{
  "n_layer": 16,
  "d_model": 576,
  "n_head": 9,
  "norm_eps": 1e-05,
  "bias": "all",
  "init": "uniform",
  "init_std_qkv": 0.0296,
  "optimizer": "soap_variant",
  "lr": 0.0039,
  "weight_decay": 0.13,
  "schedule": "wsd",
  "decay_fraction": 0.729,
  "final_lr_fraction": 0.02,
  "train_tokens": 814900000,
  "steps": 3109
}
Each number is 500 + 40 x the weight over its row's rms, rounded and kept within 0 to 999. Layers, rows and columns count from 0. Numbers have three digits each. The size before them is the row's rms in percent of the matrix's.

# up: layer 9 MLP up, 2304x576, rms 0.112, rows 415-450, columns 192-383
# down: layer 9 MLP down (transposed), 2304x576, rms 0.122, rows 415-450, columns 192-383
up415 097:492465527517559503519455469498509565541471536472498560499463498476461501427509479454543452521519488545499589386507465485459460491558478514501477542572545451519520494523502458484490503521523568488418547503493451512513455519516435447554485481477532510527408511498535431416436463557481508560545452531552527595480552517494465421466509446515553495547431481537480497471510457491499521489505525422472498506488528578555561487554487535450457494524506408471448512521493501530508563545520491437394520534410457490533532478515486522464443506489558522492470512477449486496518488423532492514
down415 099:503490489441558595511563451442500465496517529559468490493492547494442520454490529517486537518559419463482479447572445515491483507503452521517503508565449431486541411473553519380464482495534444434543501501530474547490477473514465456496506496523501448503429492542439425448486473468522548504502411533518487558476487464507518508516499411539492508473451530557558460484441415433538580498622517429510475539485468501479489493513478399415537448548455536497438468524498458484539543545486397504516550467494492486436498503504513461520490412495567540508402415485489480513484497509465501454
up416 091:491540530511458502547501511541482521596517492562480529505466475505422523532463565533488491545513460502459508455476452463501438490489459502547526502457502476484526381496517590450523480458522551509484556505517477499555450510432469503501466500544604458397483474464518470470534454515545451517539471562488447498510579493471527498523521462466457534503537530460547511423475463491493502497544469595565526495547471496462488546460492449593488544420505544462503552495484515479528451539431480514555495482500492517466499508492530425506521420489534486497473485446536422508465483528507500553
down416 102:502468542567433539479544430485527553550497514466566442514473577510474516557445497474477508512493496596534500514506513506573489488525505496485535495548493505474520468488475477548466479496549492493510483489482460495487497502530462541511488530518470502471490480486492484523509596495475507530429505518547481422460461436507444509516502470481378475467526451504565526438512482481532509492460552510539362492488534490497495519452489506472511416590446508511533497479443472480449482532457464511467484534449498490490569476599511524565499475505492497441532504532525547493541485443570496507
up417 098:469507545451524446501457561525527471482573521481508508515540516495484520456482502545537531525480539486497474484534488588531503455478434454444533445461423493498515473480499481518494517522493418482474476492452522490567514534488508473451469430546526481539506508536454464570471476532480490568513514554520582498470533519493461540522507461464481522541549504438479461458512523462452491524507561546439458466518501498465556461478544442465450469465463488466485491515540530567566484423488475497487499513567358475576491471535495429592490494611518494567501512391498513484427508521497505494
down417 097:423553488515469455520511536494437462514477533466509494584601449577457548485489461545564424486428453544495459510476572482493474579466536539442512521536508499491516476485524491456549529523374501478529476524494499469508482521518554487510604478459509491476504512498438494445468552416507444502507392493379516428496477527461505492562489461476517577500433563508513450511464555451543508546514535477472483525490484527512530562518531472498529452533515483473476471480528501496422489534471509527499471525469415524490494529561573553445570479486462567564542518561509505516495508471483480463
up418 091:477456510440554480526527507458463462468507508496499481573544498457514493482438515500447520469530487498478454505491519444476473477535585514491549605472521559532535445468503461450471466559500454503532493407499555463572411525521445554522501425498476494443481559499551470499487450458529537535512513475546526507567507549546488581512513505516523491557499412458476463504548540553446546447519478494475512580510489486490446498479479468512492492459518528484476514513469448543524512556517481514462448423465517571510510562493479425468556615501511481489550515518431380465483481399500416520
down418 094:541466479463489477457519455463524507450516456528549468479416470467496565511516471531437438432500474517485504456492536465490548500437432541417525456440520529489473504505465531482508481536445507444557499482465508503460498480466447472441427485511451543541503444599525383566563517442446469480515509542463500491488436502482597604429463462525567571499522514470444495499500452489499459512553502475499476490552505426491461492485478526528489446478438451455488496457538515536514444492478446618428491439533467510482553515481521421591489513534539487450591478512452481457559457470409454474
up419 095:493492426458507511564554409441497560482495561475484474526528536498541444561501546524483544512419545483517432470569577567591457558479490568447438467562467494507491471466512484471451452515531551491496467505482480569539504478511404477462528499520462412544542504568450461451505510490542529557442560538519501478534481462470456480442504451560456475496490507493510514419502526543515531488515456451497470567501541479538517559490524510503467499532531508497543496488521475513436465487460519465521519503555518502484439508514544526556558465505524536491488518461526494507440504451457467535
down419 100:460451493450532482500527535521458517461466466508505483519534476570479507543468509520492516529596511480516452516465530479502560493418458527454497507484559470515545474432508428490494490517531509488486512470536471510558504537495462524452515579493553483434469539549563468456500442516401509428504489553481601536452484440509494494512549567508495519449518482481423465530466491388518550537480504461478467566510516446557454557524476525522524503467543479483499553457419459444502429560524499475570493520512465464483445515526469430578510515541553512592421511531511454501498529510434523444
up420 092:431575491442524512462445529516412529423455436471508514509499493528486534472494527508511413528499441395552501542387513539488469444469431466537441443529602536506555468447505495505447520528503484388511531556518520466549560522524556517568591533520528478459478546481494511521456471432513505487474469488528527555473543533495539487495550580468536502569579434505466546552546473576501465533464434397541493495494449481549501490489463481505473556579492491491440469542499490563434471538484499514597516488441455523468565502551503538508522567528493494435529565496521486474499505493518404496
down420 091:508449511537498481602503563605482406457452446532512487457526466486490546461517562419505480518456497518444494494492451531497471480495530487502571479489452540482439496461525512488528541502573501569524469455551516524568479474506440493524570586542453525471473444470525469480574488477517492520471540549476512432531479385483520555398520457528468557422495407489492522513465509467516547502542490552536474543451448531524547463529430576521542481484412520458429572493539518553498476537509471561460516484413568538488463512494532484520534508484410467499500499463442513446522436512535573515
up421 096:527516506423498455543520525531480496478365471521505379528555564512471468499463432542488490498481548495546556474496479476547519469510535548423416526497477501508528513564486538625544456500582478506534487542515539532448538486583524471420512520595436506508509521503555501540458486475624516516605501460482468518551467493466477526524580471455496490505485504451556527502534543474483497513546502469490533539478450510507461504538457512465494525552436498453441490477529461546520498539482433536459544526559519493519480514546488564457457506555576576524481448527482536517443491552480491529
down421 097:588470464513518406504517517470526503515469463483547456517490568505476484593466496564535538489519525506450449507515511533574491515552528486508493483566458492465519528452531525471516419454477460447416509486522527514478515433508505489531499490469511559563470446511514428510486491509518544576527515497492519487527540479527492526445528551537509489555534562475651524478536477530484471439473522507491470556423449460457447553531444510462493532638532426428537498479531481500523472513526516490561426452497510547483510478503509518532461477503559492551470508469518542565527521519502476449
up422 096:439487495502457550486467428541570511474549460459422491471487465504552448484471519506508437547499558551448504544462497488468463415450448493558486503477497450399496459531476561501489458435512493512511504468459477487464539558473532523498439443446523493504517532496580505503457528534531580483505543522430470497540562523517477536456615475463524501464489478538604532444497505495494534510526504476513557533462472502454515535603476484535424484512480532511416490465481487507489507529527507477517455536528503523493454465488571530513528494499510469517453508523467542443487490496565540481
down422 103:550522452488510532447542356475541526518483520538464494452531483478553484490652477531443462460514467489524458449489440500504446494422521512467474514504432495467515508511512483454515477537502421502478532454555528540532509423514493456519556491491545478516574447552517467505432583543493531518499532492546419493461542503444495473486500469541473526406529501491497486528502413515562490423469488511468472555566491522531532408461521516490492489513484419572435467462463487567501554524518438506463430434507519518623467507485451496510526530504509545474492526460470472498486470503489464533
up423 089:500459447493438475460435470429436495500431463519458464552552411535516509574509499456520457487480514435494492464454519474491543510461457522484556471533497496422426500540483514508522508498489568450504484500513484513584494559506486458489456454475508543525500470546509523512516489428515559561488500432490500498458457528503431578472481507480558451489496500465555531533517442525498478586469466516544504537441515479477443428493464495471529510537513475436436496512560502486553459532455464430392448497519510530534556509527479520387488477478503441435525543518490559468509458534442541497
down423 095:488540463451474512471540502572458430497522551458476532549477491431466414470521442518514472516558480451476487473531455502473494513465490443488410468535462507526499489446498546474509550468519438475480533502498542481440535505539496494537496448465519529500472465507417530498545503532463562472502499517454562431520492541528483508531464461470443470601526520504516525438501491539501496551488514518465489472512475454480461522519426487490532497438474514604526488474510462475435598503521506528499483478477462500578450502514464523560544544514428474472558621433462467498487471467467577485
up424 101:521449522527490584475509528474531518478478451551514504478493478505513563475542513540534483504502552461558491468526505532510486516472498518544475467558461480541499488480443504437493546529567515538381443491515530478499503558511605492466497489525439519473407476524444497413488491511504475548497474536526486497496515504512508469452485572580505490549515551507526515521460553483484394574498510528569463493444493526396528566545508483470503471555572554452521460491436546500554478485570489536512552507546466491514449541430495437481532510527522384548488539533500518507483536560500527500
down424 100:511473436462488518438476491496447453510487442510516508529471560392437483523541548416516510530553492549394568521570496533444542486398523450494519475544412489542505530489566511446496532449474458467424468566451488437510479458460526485549454491503585527471535569475480503500494528461575543497509523497488482525476546513449468418506516501443449509476514481539478450519491454487504564493452495507511412527518448487488490452468436474499543460524465513458463489467488502437459520532501519547439487484496444422542501498502536487494532507483541515463575480508488468514394527467578545516
up425 107:488521545490570492523533571477522500467536564476500409477515502514507476483496514496480519454455474609489524498539509516449502513575454467486453467501473507481551438542536494520548479545471470513458466536495582481543505416553528553579493508483583457462500527472439481485542437484530555517493557421494469473455450579534457533466488544543516504562517493521569544489485486491495506505469507531524494526527504526504478450545503473438543489495496525509555495514447529551503533500476528489486459508528517507464518519519413528473513482475507469524531482512457483580479512532468581458
down425 103:559496461471578453478461520420545426506448490499504494501529459481461501528617521530482483448480570477476507480614542457555491580457605506539482521543483501486460457518525488532508462525469560519482509476502396428482527451517498507534525537493489531558468522520510458499510461483422558522498493444462489391485464495421462518527534522447493556516493533531488498503447501494508496463516456567516364551456499615452451519517478514432506456582530472475555455494515514437457485505515493491490471418519479489459503542498485526465606475482527473467527550448429525494502519496475532499
up426 105:497515535537477525465423480459531533539472458474548457439527419417522525492484474543496431438557440520517540569455530452518484493444479439533553501476432420523534442547464470479519483521486461494465412482491551502537530522529549522436466521425486477538470549528516491500448521533483492478489475513530469445545495477467482437488572500514530476457524463533423487495527540557479491437494426496519547448497476535492446569415453496570450474520551573507466535528473548538518491460466513434527475473449555530482538461544525487431493532484479443477501556487452529499480533538431498496
down426 102:602534469507477529518479439501600467517535483407522450491512524479430498542513538458426489544507507478510441471514460471446491497431436532442461492471450493499523501491442441461469543455429489493487549498501450559531471515491497486436486479434459435477528524495443568515462486500482464581498521540453509522538510557512470529540523529471495448532501527411429512471452513458480514447424505517477523511517451438478474463490573488530509433512472439534497456466522633558498536515497454519570495576551520543465499502530510467455526506436561499462523593530452527476493443492528470519
up427 103:415533478517524547586516517526400481520510506490419468507470524541533510478544469414473420509522510500491434431506463492614528500479485498531581466473505422516482494454512482548530545488512512503525539644517490437492486574481494499523514456507626488509463516538492456567461436517517561534529508532497450600490519449503551516523444514448510485564479471507557486537426458484533524553555609455440500509526513432611660534458506475522457492517489439513496478460458477474444506484503456445498515514512506526528529515466490507475443495535482508524528537500519507563557464503506489502
down427 107:481483486471498496502413437499530460463480508419467460470516507443467524537476504465504447458555486520465528490496540569505513448520514468568559470500555479411572434489501493488487475486469509508402465432504516514523549494502491518523510479541536458510510464495500457521584496582495511487524535522500467484493486396452520405594487555512563444411514530508596489441508532477500481476523460528407411446481519467510556462522500420515572503533503418488494561495452540584375573436485439466533451562485513478453529406460548440462492505523460501546501515483516528536473485477526573470
up428 098:456500492527502564526506485537506506450466512503470466494513538498455550542484475491453494454536482538531550426584505470484469537498504477432513485515499458589514495531494430519465518576492526402514536538552530450529461519542469555512477456517478492556508384490526445558537479535460558518492505436533556492467588517546426547521549447480493494511432437537551481485436447443527487503447540508506606520506554469516487471521482506502471470469568511500458508501465459501411531539515505536472492425484476537508490542461570458503500453530459492468491483507542513494523459423546541562
down428 093:475479481454430468490527536401453476552537492468429542459528533485588509570507488499435520547476466502474532469489483573473517565488501495494503475533445521481510530442404533525495580496515534517558487519506557484527486422479502491439505514514500483493472465515505491521485476419490406469551497524525515541486552492519545451554512517516486497450502447449485498528418550485513452464526473466549516553517516465430541559477470500490425406496476427509560472541430522532498445439534437553487473486472482438523533448497441477525473447557432537434540498506520511504516520552539512592
up429 106:504540498504481560517408564504536619477564447499525462642442561535527513519463468497525512427470469504473503474551476576490411480496560464454524449587486531443468565509488513524555601496518509457509471476577502541498480527476542494535528491512561478509466527527479489473478549576507578465456545503430554485455535478527547447528430539618496459515502502552514548463483489506463468476581567522486533473505496514549546491488516516508421502486500419440544466572548426528531486527525408500487458483446502417520411479483499489482517476501520515445514478434433554528536578432554489519
down429 103:499494460476573503577479509441509483490434500488458503525477481576502520530485459511454448534514523568491502477480477533553409481385490531501471470517469503404435513428454496479551479471452503474521498545508446530559494482471544494460470561448584514445521488466547453458522539557409472521506510483459512543491545453439510461467525484505451493451403470517469487485445558401518422437508586541510451568614394529513519501562509550442475472443546496491494491492482542535499513534572543485482476515526478519494458479542454517483424517469489462454508479546432543501558460474543467475
up430 097:426441457495536582619486450483501506476550491467547474499447561459485437421390465451493495484519487530547446541467494466500447465504447541534515546474465503499503458458424509502475546390542469455550485491548457498445579516549481510489477530432499493492498437531467543527480466542511495480533433431527486501476507496469492545512540469537541525508426526478527481503489452467444404469467556479515450557487455472507456454500491523525514466493554484609422502466509539530527488505470511449475457537460514515446471538501442417482555505441505521482524496568548537448527490523426479521
down430 098:469448493529515512513524415485538570494470458452475480528490433422492561462511424493442485543537532553475512523545515453518463484440536486473483495442450475476481515514428440505517535440542561472528492467530476519483513538515547538532412442435523449515457455433441362503432409508555445529473471461425500472477496502504507590488481548468450499462483511450486430560511530549516496457528496511569470485427476486496541476521516493486488533468450534497458529485523531545432566519506438479502482476492513493489547489449536528477453475429545542477556586543547517515512452484563489516
up431 115:492384527507503498463490511466442491499519476485469472519509516472453502482521513492409437521433535493419454463530448480487567537467503537536512505451461528491506496546488494504521458464531534492567462432481429476472498512505492500490531540536505520518543535558551585471570510451506474471514488500506540415505544522473487532492553447478448555555500516530507558489558544522521496494522545492578525479497553532511516550538430557522437440532454544542559486559455478504548502475535495454555536487573545494477465511506567566526520455466452495493499565523528585419507480475506533480
down431 091:436541550525401502455424458453514485488485443465477460542494515487437505505463544445418392552439475429528482472561457510501517513496476548528536500526582411453464450472475526463434453478435473497494500479479493479475480558492455455506520536517473520462436493470470449484492526410456501509504495508572524504461535459553522465444518492489452470483436527493525416560477462547480439464433506483519557462531510527549442520545470487473531468445505536420473513559387499491490525442525491476460493457483543459435540502546516417431448464521463569479456496460518493451497539472545478467
up432 099:471464475438411451420512474507510485544478545544514515532438551520536413509545510476478514551526540499542551479495501515493474490525481437476531522538494447497466559477502527514539567474602402413572517513515549543501464491490531461467500462509501518517470571558494458558488420472478581533500475481569501529459538527487498507539520448482476509496433545503498486515418456497522390555554512517479522563499568482535527507564471489543471533578465449556492583530506421542454549508496459420519449434500455450493494478507449586478487494500483458449527537543516512493524545544500512479
down432 101:428568454532455518508510450495552468513471541468538607575427544511445525444527490496457481449438414596470563498495512457468480520534559543515457505490518464447454417571461520496499469527511547563546408385547566443465495521480477439546478490562420530536501467571452453520551424471467476553521438508472467447551545498474433460472526523539451514492544511501453540497446520450519512506420503461484464545504491622594441480487486432524505560544521490488527502523535482546523452486429497562467453468477497487434519514439495455510474475536477483487492482493477488443534500452438552508
up433 093:485484513534502505526464511478472435549485480552451502452466509469558511493440497549538470386565465520516500442527450513473512425490463525471477510595481506446514434524537526497497434473468471475499447513482483559536566505490514487489511539397440512489469497516465566464450496488475473497515523462520473434474550467551483479505428536491492537520548475543473457541488531446498548537428456501508571554479460515466500472560530502559539549533487503543533487500488447480471514480423520479518483523500453504565495514438527495490416442578489521513534455531523443549493533495464544467
down433 103:459544463564492495600482485551474486495436488503551494515547441519495523466451518510507497475449487476483520496531499557533461489459487533513454543547644508432439464467486449535535510429542543416507464474411553493516553518509480495448469598423502475494472505485519463495480543497397473511552441485491439527477452489428468463523510365516511511494447524624472464469469571465583527418493500514447533534491443516543513468469486587524508493508519506542471436495518494505519566555433465468532532519541430503541500425439512447540510523462467492549492468418406523473532544510482491408
up434 098:480531450471502537513390544474514591595486478485484515486540440409455542525481439466564466560532391504487517401491499467483504477534491436573464493485474526487527434505555561474497509523456507500508471529546486502449472442538563488494459437521460526497514490536545491480476523506623548455497504553529489485554512495497521539436522465533493489473435558506422483495505546457530554545400468526525510499519486530506567507507489537510596497509569544475525416553489557456514517516492536542483510422519495505432516481405556555503492463576412403525479491508457478537496522513487542504
down434 105:456443421527557469526395492455521464520499547482512529498466497489492535543515511457463466589454493416480484469507448541587503466498523497531518486525540469562520538506431474520503450447481567523441516519457452531513542473503507464466522491497527479449501549508515507475516489434520464587422513547482546462507523498507477511468469526449437484543452545509490448550449557505492474464488486470525417439525511476531432438460461461527446541471479513416496459538502524454516470505485506491518549566453505505444499543505558499495467500520490545466543507606475490544541521419490487407
up435 105:467511527486598509528439459514505454490529507557534520526523399459549514535523479417449423495552529487445469506443509500499490537503480502467509484531510461546445503459465493574517461531501518504534481547511449529502496541558500462524585474453503558524529499516510461605459518613497541479422520499473473507526528525422475501522516513440456493505557472513549441482509460481481489479516468446490475529501466493519474576369507466537482438522510417516443485611488521556512565561522425460457456462507497590546465570517587525511477504502499556466530460539422501473444452512448544447
down435 104:581500566461452471500511496567445424516506505526469555494475486507483491515494545457550485521495520446485456566489395480500460434502463509531521474527407482545450430494453491518492436548482480426518524506484527545505544453530570484481521467539524505506520510474451530455570572461434539512482485545497480420477516492516544523466515467465504583498513475483592455491506454452510502467490522506471526509419522523546456607479532505507536486494545513586418520517486454532492580600583509447434520446518474489480519470430547460473519561455511491392503491581551565480528533536426537514
up436 097:496517499475521532462497498504448557495540469535538493492566522431548560498515561414491593506558454529471412507642575460485485456565517460531486385568504450538460445477552462445520526496435457506544485468506507508593408516448453468527476495486475485494538525481533534486466463521519461474580512482478574479442470567488544569558480478480518504527561496539500535508483493535536469443533521461515428457465491481478586496531458529463485479568482539538548474464522523554430460527419573521433553441534503523558521516555457496499486482458460503498449527543437511489470547460501527556
down436 102:526465515447495481476438442500581543424507419531524494523502439516493508406507485487497516437515524520486518489449569454518525492463524496433407503512535554534441466478598518521513490476492613534493539540405501527455585527464503429566502513486495453536524499476575527431485557540533503444470512468550519457518552493522459518566454506461462556499458464511536426415450527501556512467493510504546537531480522447472431526509560503532466523452502558490482546554516534452458537395478543510457497468492514507425558475476497496466550505558494461566522487471513438427515574395522489439
up437 102:604457478460504572505481571467511497493547515520455521538521469507467525529466463437510553447504480556517452485474484504526536486437450506450507535485513463487483496456469583551531564541509461535427529486560545478441571488485530558493530615440553465512512489499519526566514470494553505515480525479480498537553508472476520489518516528501527477498449484504529471540536550512538539508534483475526562514530555461431529460524502477548520510536571543526546472545485472466460533524547456527470443558490553474535540506546529542469478465477462537530516449563464496451480479499510533494
down437 097:618520470521524492417522437566487542501615527470462473513519578562494503532475502538467468457525481440540422450501510495478505485554489509486538582519430509460432548501452505473458443570465452496516495561566482487537440498484495506472507565542476485452524482453491511557552532454542561483578481515453537543472493543458451585494511575514477509475372574485505430513519507441531508426507430521531546529515467467509502495534467491605509546508528508532549504492438474408457486538475441511451518502499536497520436503529424477484476500468514455516465485483419513480545508496480510450
up438 096:442586449565502500467438525505543497519482574606484478522495462517461441462531460543570485433603469490518497543453517495482464562516524482504534496493507545558442448414474524446526479554532593454510549524595491543437528552500554486464491540538509450410519480461499493507464545538450570436547494511597479510523506542533586519472601437518586514527489488498533472544500502452490600496497527519545534564512517472432532502518486474450530570480537477518528555525545510513499530473497483545500498438531507508453571583540518485538468535511480462550536557494482483552532471481501465521
down438 096:469479486510523485527504517492498530493416461534552581561486498497489527493508463448490486497479489480526520545510459627426496539504502527513521467528486578497489482379456535506484486519458456478529499612505462551447531504553515475496524552476434489440502478498492515528473532491440502477556446456510417475399474547531508522420478495486605500489541563529447453471510460471522501429515470506599503442571425550407516427516488542492566601475510479440472502526472526506484476584469452460510476526538490557477543506533500543455505508429488518570505482498450510456476514520476449563
up439 096:490473452574509460450466387530519558478511479444541449532483496520509474468531457466488525523487511491446533545519525582451428547472484484510464476553576540466545499541538552506477501507536422507522417540495512431564549515496522506526504459404482464475429449508509480556518540472483509505558499467495500507577527500534402480579536489532511492438472484403409513537505530514520535494421486471550436439435506501470468556454492544537464469425467449448458542455466507480583538439516428523546585407479407508565472499485535425532545543480489494528511542505526531512479566456497478469
down439 099:504473449479447555526527465477595479524451473529483479481535581540453476458461566510495515504548492446453557458497516487498555503527441526476494459507471430487486519479478483473488514466516412391486569463532460478434443558522459503477438516542446459519485493472468551534531531473517447484514498503522470464546482504477525562510566469528428479500449445548546516604490513425454502537493500502487455590415480534531486496506528549535560500490551481388531473493504552489538535490550479493524532506479469470532506491419567532563505482475489494486474508489439507455493467481459523457
up440 102:480508431516599559455515539520498495522567493480559499487523420480429502440558476462479396548494530482525526521480499541538560470498437534500549598509459399545546488522612452496455505507473561464475476548411555475496511513535535475524478512556484493449494513520510513488500492524470461507450481481513537536496460560494472519537484561511529551532517480531488541519489522464426529473498468500573472496483533551452495475543557450532511544488486486523468443535465533543515501496460432425510562507528569427423549522515512458514572440512494472535517514510626496535548511525532449471
down440 097:441456508470502531496460488567502521513559421463545511476509425519461446545509495426518488509504480502465501485508516480495555476519482489465526542508514486451541514525488491507556475479486512574505548537393530515554477478501498543441471477482491461489494588500470520488481477478512550523476436553520478533497408495447521487447480506503604450490471466512564446406468422479549506433446490554479490446426489485529512454443520484553466517554459421503538522567513523498548379508514476538546421524518530484489480455487476482545507485541525477525456497454513441578483480494539556481
up441 100:478420457473529525476494543562503501484530549499470442497533479557424522477511561476623452506530536510513479407391540509494552493482541526516493528487518468546568542498507460531429518461481497421466527487480553530523453525496488495478508552533509556542478499481604459527493550525494495498499489514605546515489553465486485515560537456544483492574489515527531527407512489497492498545462494487528489540436509492544508557495517437494525485431520485490476538496507499469397532525555494556432532510523507514336502475483557490494521510497492532457406500580506455534455457440470508503
down441 089:462479474464501505514469493495497440490547557466386475451476566574548496501415491528412482437549549504488591441525440521545410519518560481394528482508555517487558474476485505491532492532465559553467449520487531489533554472423527502469506474498579533441548608513477519511449529503531533448426461510520552518496406512503535409460477505482496588514441486490450531504503489472459572543543470562477487494445473476496499557522494477412480535534539464528524510504457468536491432444510518468491490425419508503466447595440392422500590532467487589450633464532472468520477543504522490492
up442 098:539523488453469528491547451504459486517466450537519535467548453487471538514480503458527557465515464475485500535496492471536576444511556462507475520560407551544487493468510447476478583552550508528573490536570492495463504463507572574539480484504550496401461537466464468487448503514519419485473546537451507465543501484545522501552514486463506538521527470457495539447539535508517509504509512465528507502551522481538508543538522527531474502446468503473516494528485516501552458445428489469440464573450509497465554519453500538550472445528576476533515459552534535520473516475510506495
down442 105:426492495421484575506521509506526470478494553476439497541528430437486529511431542542480458436484487519460478465445501471444490486453506483454518531540516598535455529418427524541504529505460407482543532543443483555478510477452394504518499515497538494406527474487461434550432504465470477495530522488499491484415529496504502491440514502513472489521526497447473519497493469484508499513531492532494527498556425480475475502543466547475577444528470452477451608485451557480437504460517476507545506537448504554532529483549499516516536568488556429552537461449501503460544487468519517528
up443 102:506548506481552490537462535395521466513433518494475471498482474508514484561516468520505491488610459545532482406509515531431412470557485450500493555555515468445427460535486486486468586518463563516560515557477540616465399483416469516449544453504532507540521518522488483419494488525539551565500469428499567495576519488454545417463455461543522518567482485446514482529527550503532491440487463484444462529472531532530467456504474564461557446485466514555495469589399488506499575422520567481591512483479476448585472479455501473570514502547438493458596503435486447476523529526557507523
down443 094:536493529553525448508424478564519523464471446545468457543452539456545510505495582486495533500470482448485476492549424540537510478498555536502484526538531565502529455515462515472403496422506492508544525548504487445510495524513418477507531521467521419514566546524508549510461542521542486475556521521512514527543435512536469428465521463530464547432516491549571457490507521563486477499500502538483522477510393450547568515413486489524512524522452437493590530505546547511504524470489507485508504480443513423503436500446533473511536441454423527480514591488541526456491454493507467535
up444 105:558473437429543555513483486450441457493485486387536501545518507492535552469423462452486550531492506556459466436508475504497579513482518541548523521514518526482551537497505515584522523510526500535437393560470436512433475462525474490572493515503422488453562403527442474563488545558482543526443554554497428613477457495484472539492563497525467500504552504477491472512479494543585493481504516519521468512486494458565590472512562470438476523471560514497481406496533480500542479440464469481448474511512513469500489530495515541544483467503516518445497529517409540479591538452474456548
down444 106:521511470411504511522524526528530467511484499458509454569424566534503505529533474495489473455380525524564497517579517497553493482483471528511511421474555443454465492493476580508539445475454536502457534520463428481443510504496448459550513566433475494415477459517508521547460530464413536520544497458444486419448559434537469589533513555454495462508521506419532517465508513484447540467467450543453515439484463600543456486480516492538552419501526506436430527494494489533463464451458428526413416527480471494444444519535538522546497511496497501516547495521480546492487536504503492500
up445 086:519438509523548633472555521548499556473592486486474485463464455539554603560519522618568568462455532516518466456488538447484460473566551519519498560508522576541556570502457557491514495477495487491531482536521546499497509436509493492537486494600464578532485502459491494468480553485590457483524534465584487560530503494448498492544467454510476537469463468472510550507561539511482512535476490503474526448509585585461519435530470552548469469538509521519527458511501474488471579502516490524512523413520485473492517494499545535503395446504496528531403458484559554506452469499521547489
down445 087:520524463516528514461541573430487496436471464510488503457542435535517495413555545564546468465543510481518523475534508480416513434501548541563496443440555475501516466462485481560518554490511563515484439474565502458490506492466522497437520523508572538501425462527436448367520462415455580567571463510502507461536503457489487511448471491512473485527482568456467471514498491482569463474486499454508434506505463469514500434484482537496519443522565525498513547516469482539479501501509445544452514528527478475491475502514499470464567498495467439478512482508451586498472467492480543410
up446 094:536526559536492516511507476522523435472460443478489487477498516517489494464535491570551477501499440557542510498497499492526528548466460402531470485518465453512502538511532502454578501503428492500490565480529492500402524508455461492466511568497527465458538520546527481517482380518519425505554406538455540477488411542435403483502541568499521425466499475415511530579555493506499530446510530573478516482504531529548485505504412530463514503477525498581593505534499524512417496476517471549432554500472521483497495473394472563557554510428491551498410503470446496480506423544484505513
down446 103:510589502496454594568496522491535490533461501426566500492526552476489544433484526529450548511400500492502522455493534531424525498505449473488509476496583481511539481482525455530538536437493522525488502482437508551396470551511446551479530533505549464474548471502492491458466502509491532471593472481460500449459498520510445505516394532490581523504535488493469503474482427523471468514456498525663451518472433578532491453596545516451544468527487518549435491467473569507562477477516486540520466517472490503484456547489411453448448496506455503474457502499546455436473505522519419456
up447 100:579557446591590452505548505437496483513560473450527471454539447459415508480500515430418482490438547441533523479499471544486492547443541475510499521497430442550471513514481422502592400499542540485530500545524507506500442485393559500550511617546534535476466489501473504461558513520452563518487512466533476467581555512481447512512524465553428514473528523483494467501475571499452534509492462519506466543491526600509466555427455518537519531442451529429484517489524455515438535452398584505499478511535487521554477501511488547457455478465575502451539497404439482512528515522592516532
down447 102:538468476514472487440461498528499507502458549513423466451541493533558481494431487453496446534419533451481555487512466527499398540577491481474531449533541476477501474488474463472526519487484538427514492535493513450451479440505509495504489504545514462493514506464454515533545542512467626451553535495486463426521477512508515509492532552457436447458562484499518457515482491451576519530502604535582564481506519571472501457497569388502484555519528460546454448515468485536500419470552434474560519532500529449452512414437500527551484463535477468444508514534585522489498496452471444466
up448 089:464519531459450506507485508509515508460563509510498437535470484465481451549563512500485539457540470471476507476421416489514452573566558425567500482458527527564479519467477489428510458514470540466469520533492446497485554507487528541520459483482493488503540545474477504476422544539457445528537503484536469544428568442521480427465465539494552461449499416483447516486456471472448506454502488438451484473521524516522481518491492476466515479487554487475548504540479471475490540496464479491527541550539440468487522533458495529491536509457524489472457519552501536597599545501457470493
down448 094:500514504513519478580505485530507477539532436395462547463480525441482542520559533513559427455488544505513432518528424487504433493564447519462533632503449485443496431460480518421457500516461487519506468430481479498421521436450491431519519472407532496530577501540502540555543476500487516504503521479528568421487443474473505431494423536490447546483524523473519494529495512477500487465495541482501492505506459501546374531481509568465498503561467484466506520535485495483478562468531486412517471472489459499501501548527468561470448474568526431503469523436417467564421481471487535478
up449 102:382509461509460467462516416511485571506503514489521481519587488521524562532565522547492509545478501473513489461553489536523566518517474583450447511525560447491569533525524513489428517508537575488529495514519527406537501485518475556411515486489471515496493508501503480511564507533517490531452512413487474483551565516500486557512553462459507537416494547565505470576480514559527490511507513501467578568456512526483526511422431518538473452518473504494471582526430475498497479505464446514498543541502522494464397522522507430506513537460551513509534527509566476494467536536530538509
down449 101:486491513574549527499539486470412495536493543509468512496528463450466500469452501541420451506466442529557536476637484460487547476518528559504511464494488481511527499455499478436498485510400443550532500471446429510458439474508442518515480447453435509466490499548548497491551520521528499514436445442425470411516510441534519509456486458554469491414560474490471502528418536469470489503482431528484485473512468557467460439485458475449447450494426452550454550567542417512516530496563478551542452500447441517520511524522569483528449557491453502513533451498435521542485553505518558447
up450 105:456512556480487513587483479412521544468512567571522490533497526504495460479526415474569519478551562528420466489509485467508555492448487515481512489516546502530499503459463534513512478546414517491483544461502487455537509425500493539514479478433447559558522510543520561584450482508509511476456473480494490492470493490514516535507540551441539537542520455487468528554521432476542452536538510460471553532497474522519450448447481495471504517556517527478492506498509377523524519552514487537539536506500471507515436477497469435496551512457541559512480523438540460441537508470497518531
down450 097:488421557492468527472526402499572543455524527524515468496467526506446529402433529459524464458507524529475523528617455533486530463496491505488528507461498472534570559456445539457465498528512493455448527471487494469489468476406427506510588480473496505483492536550541524515543456546502549439475510465473489525488449441542487559488506483434466512486484528502451510611481465489544500524572467495539490488482542548491420512438452461517471527512521585486532532419479508479474476558502459440537521463495463465470531443404492502467483551462520477490447503505525522449492496476539471577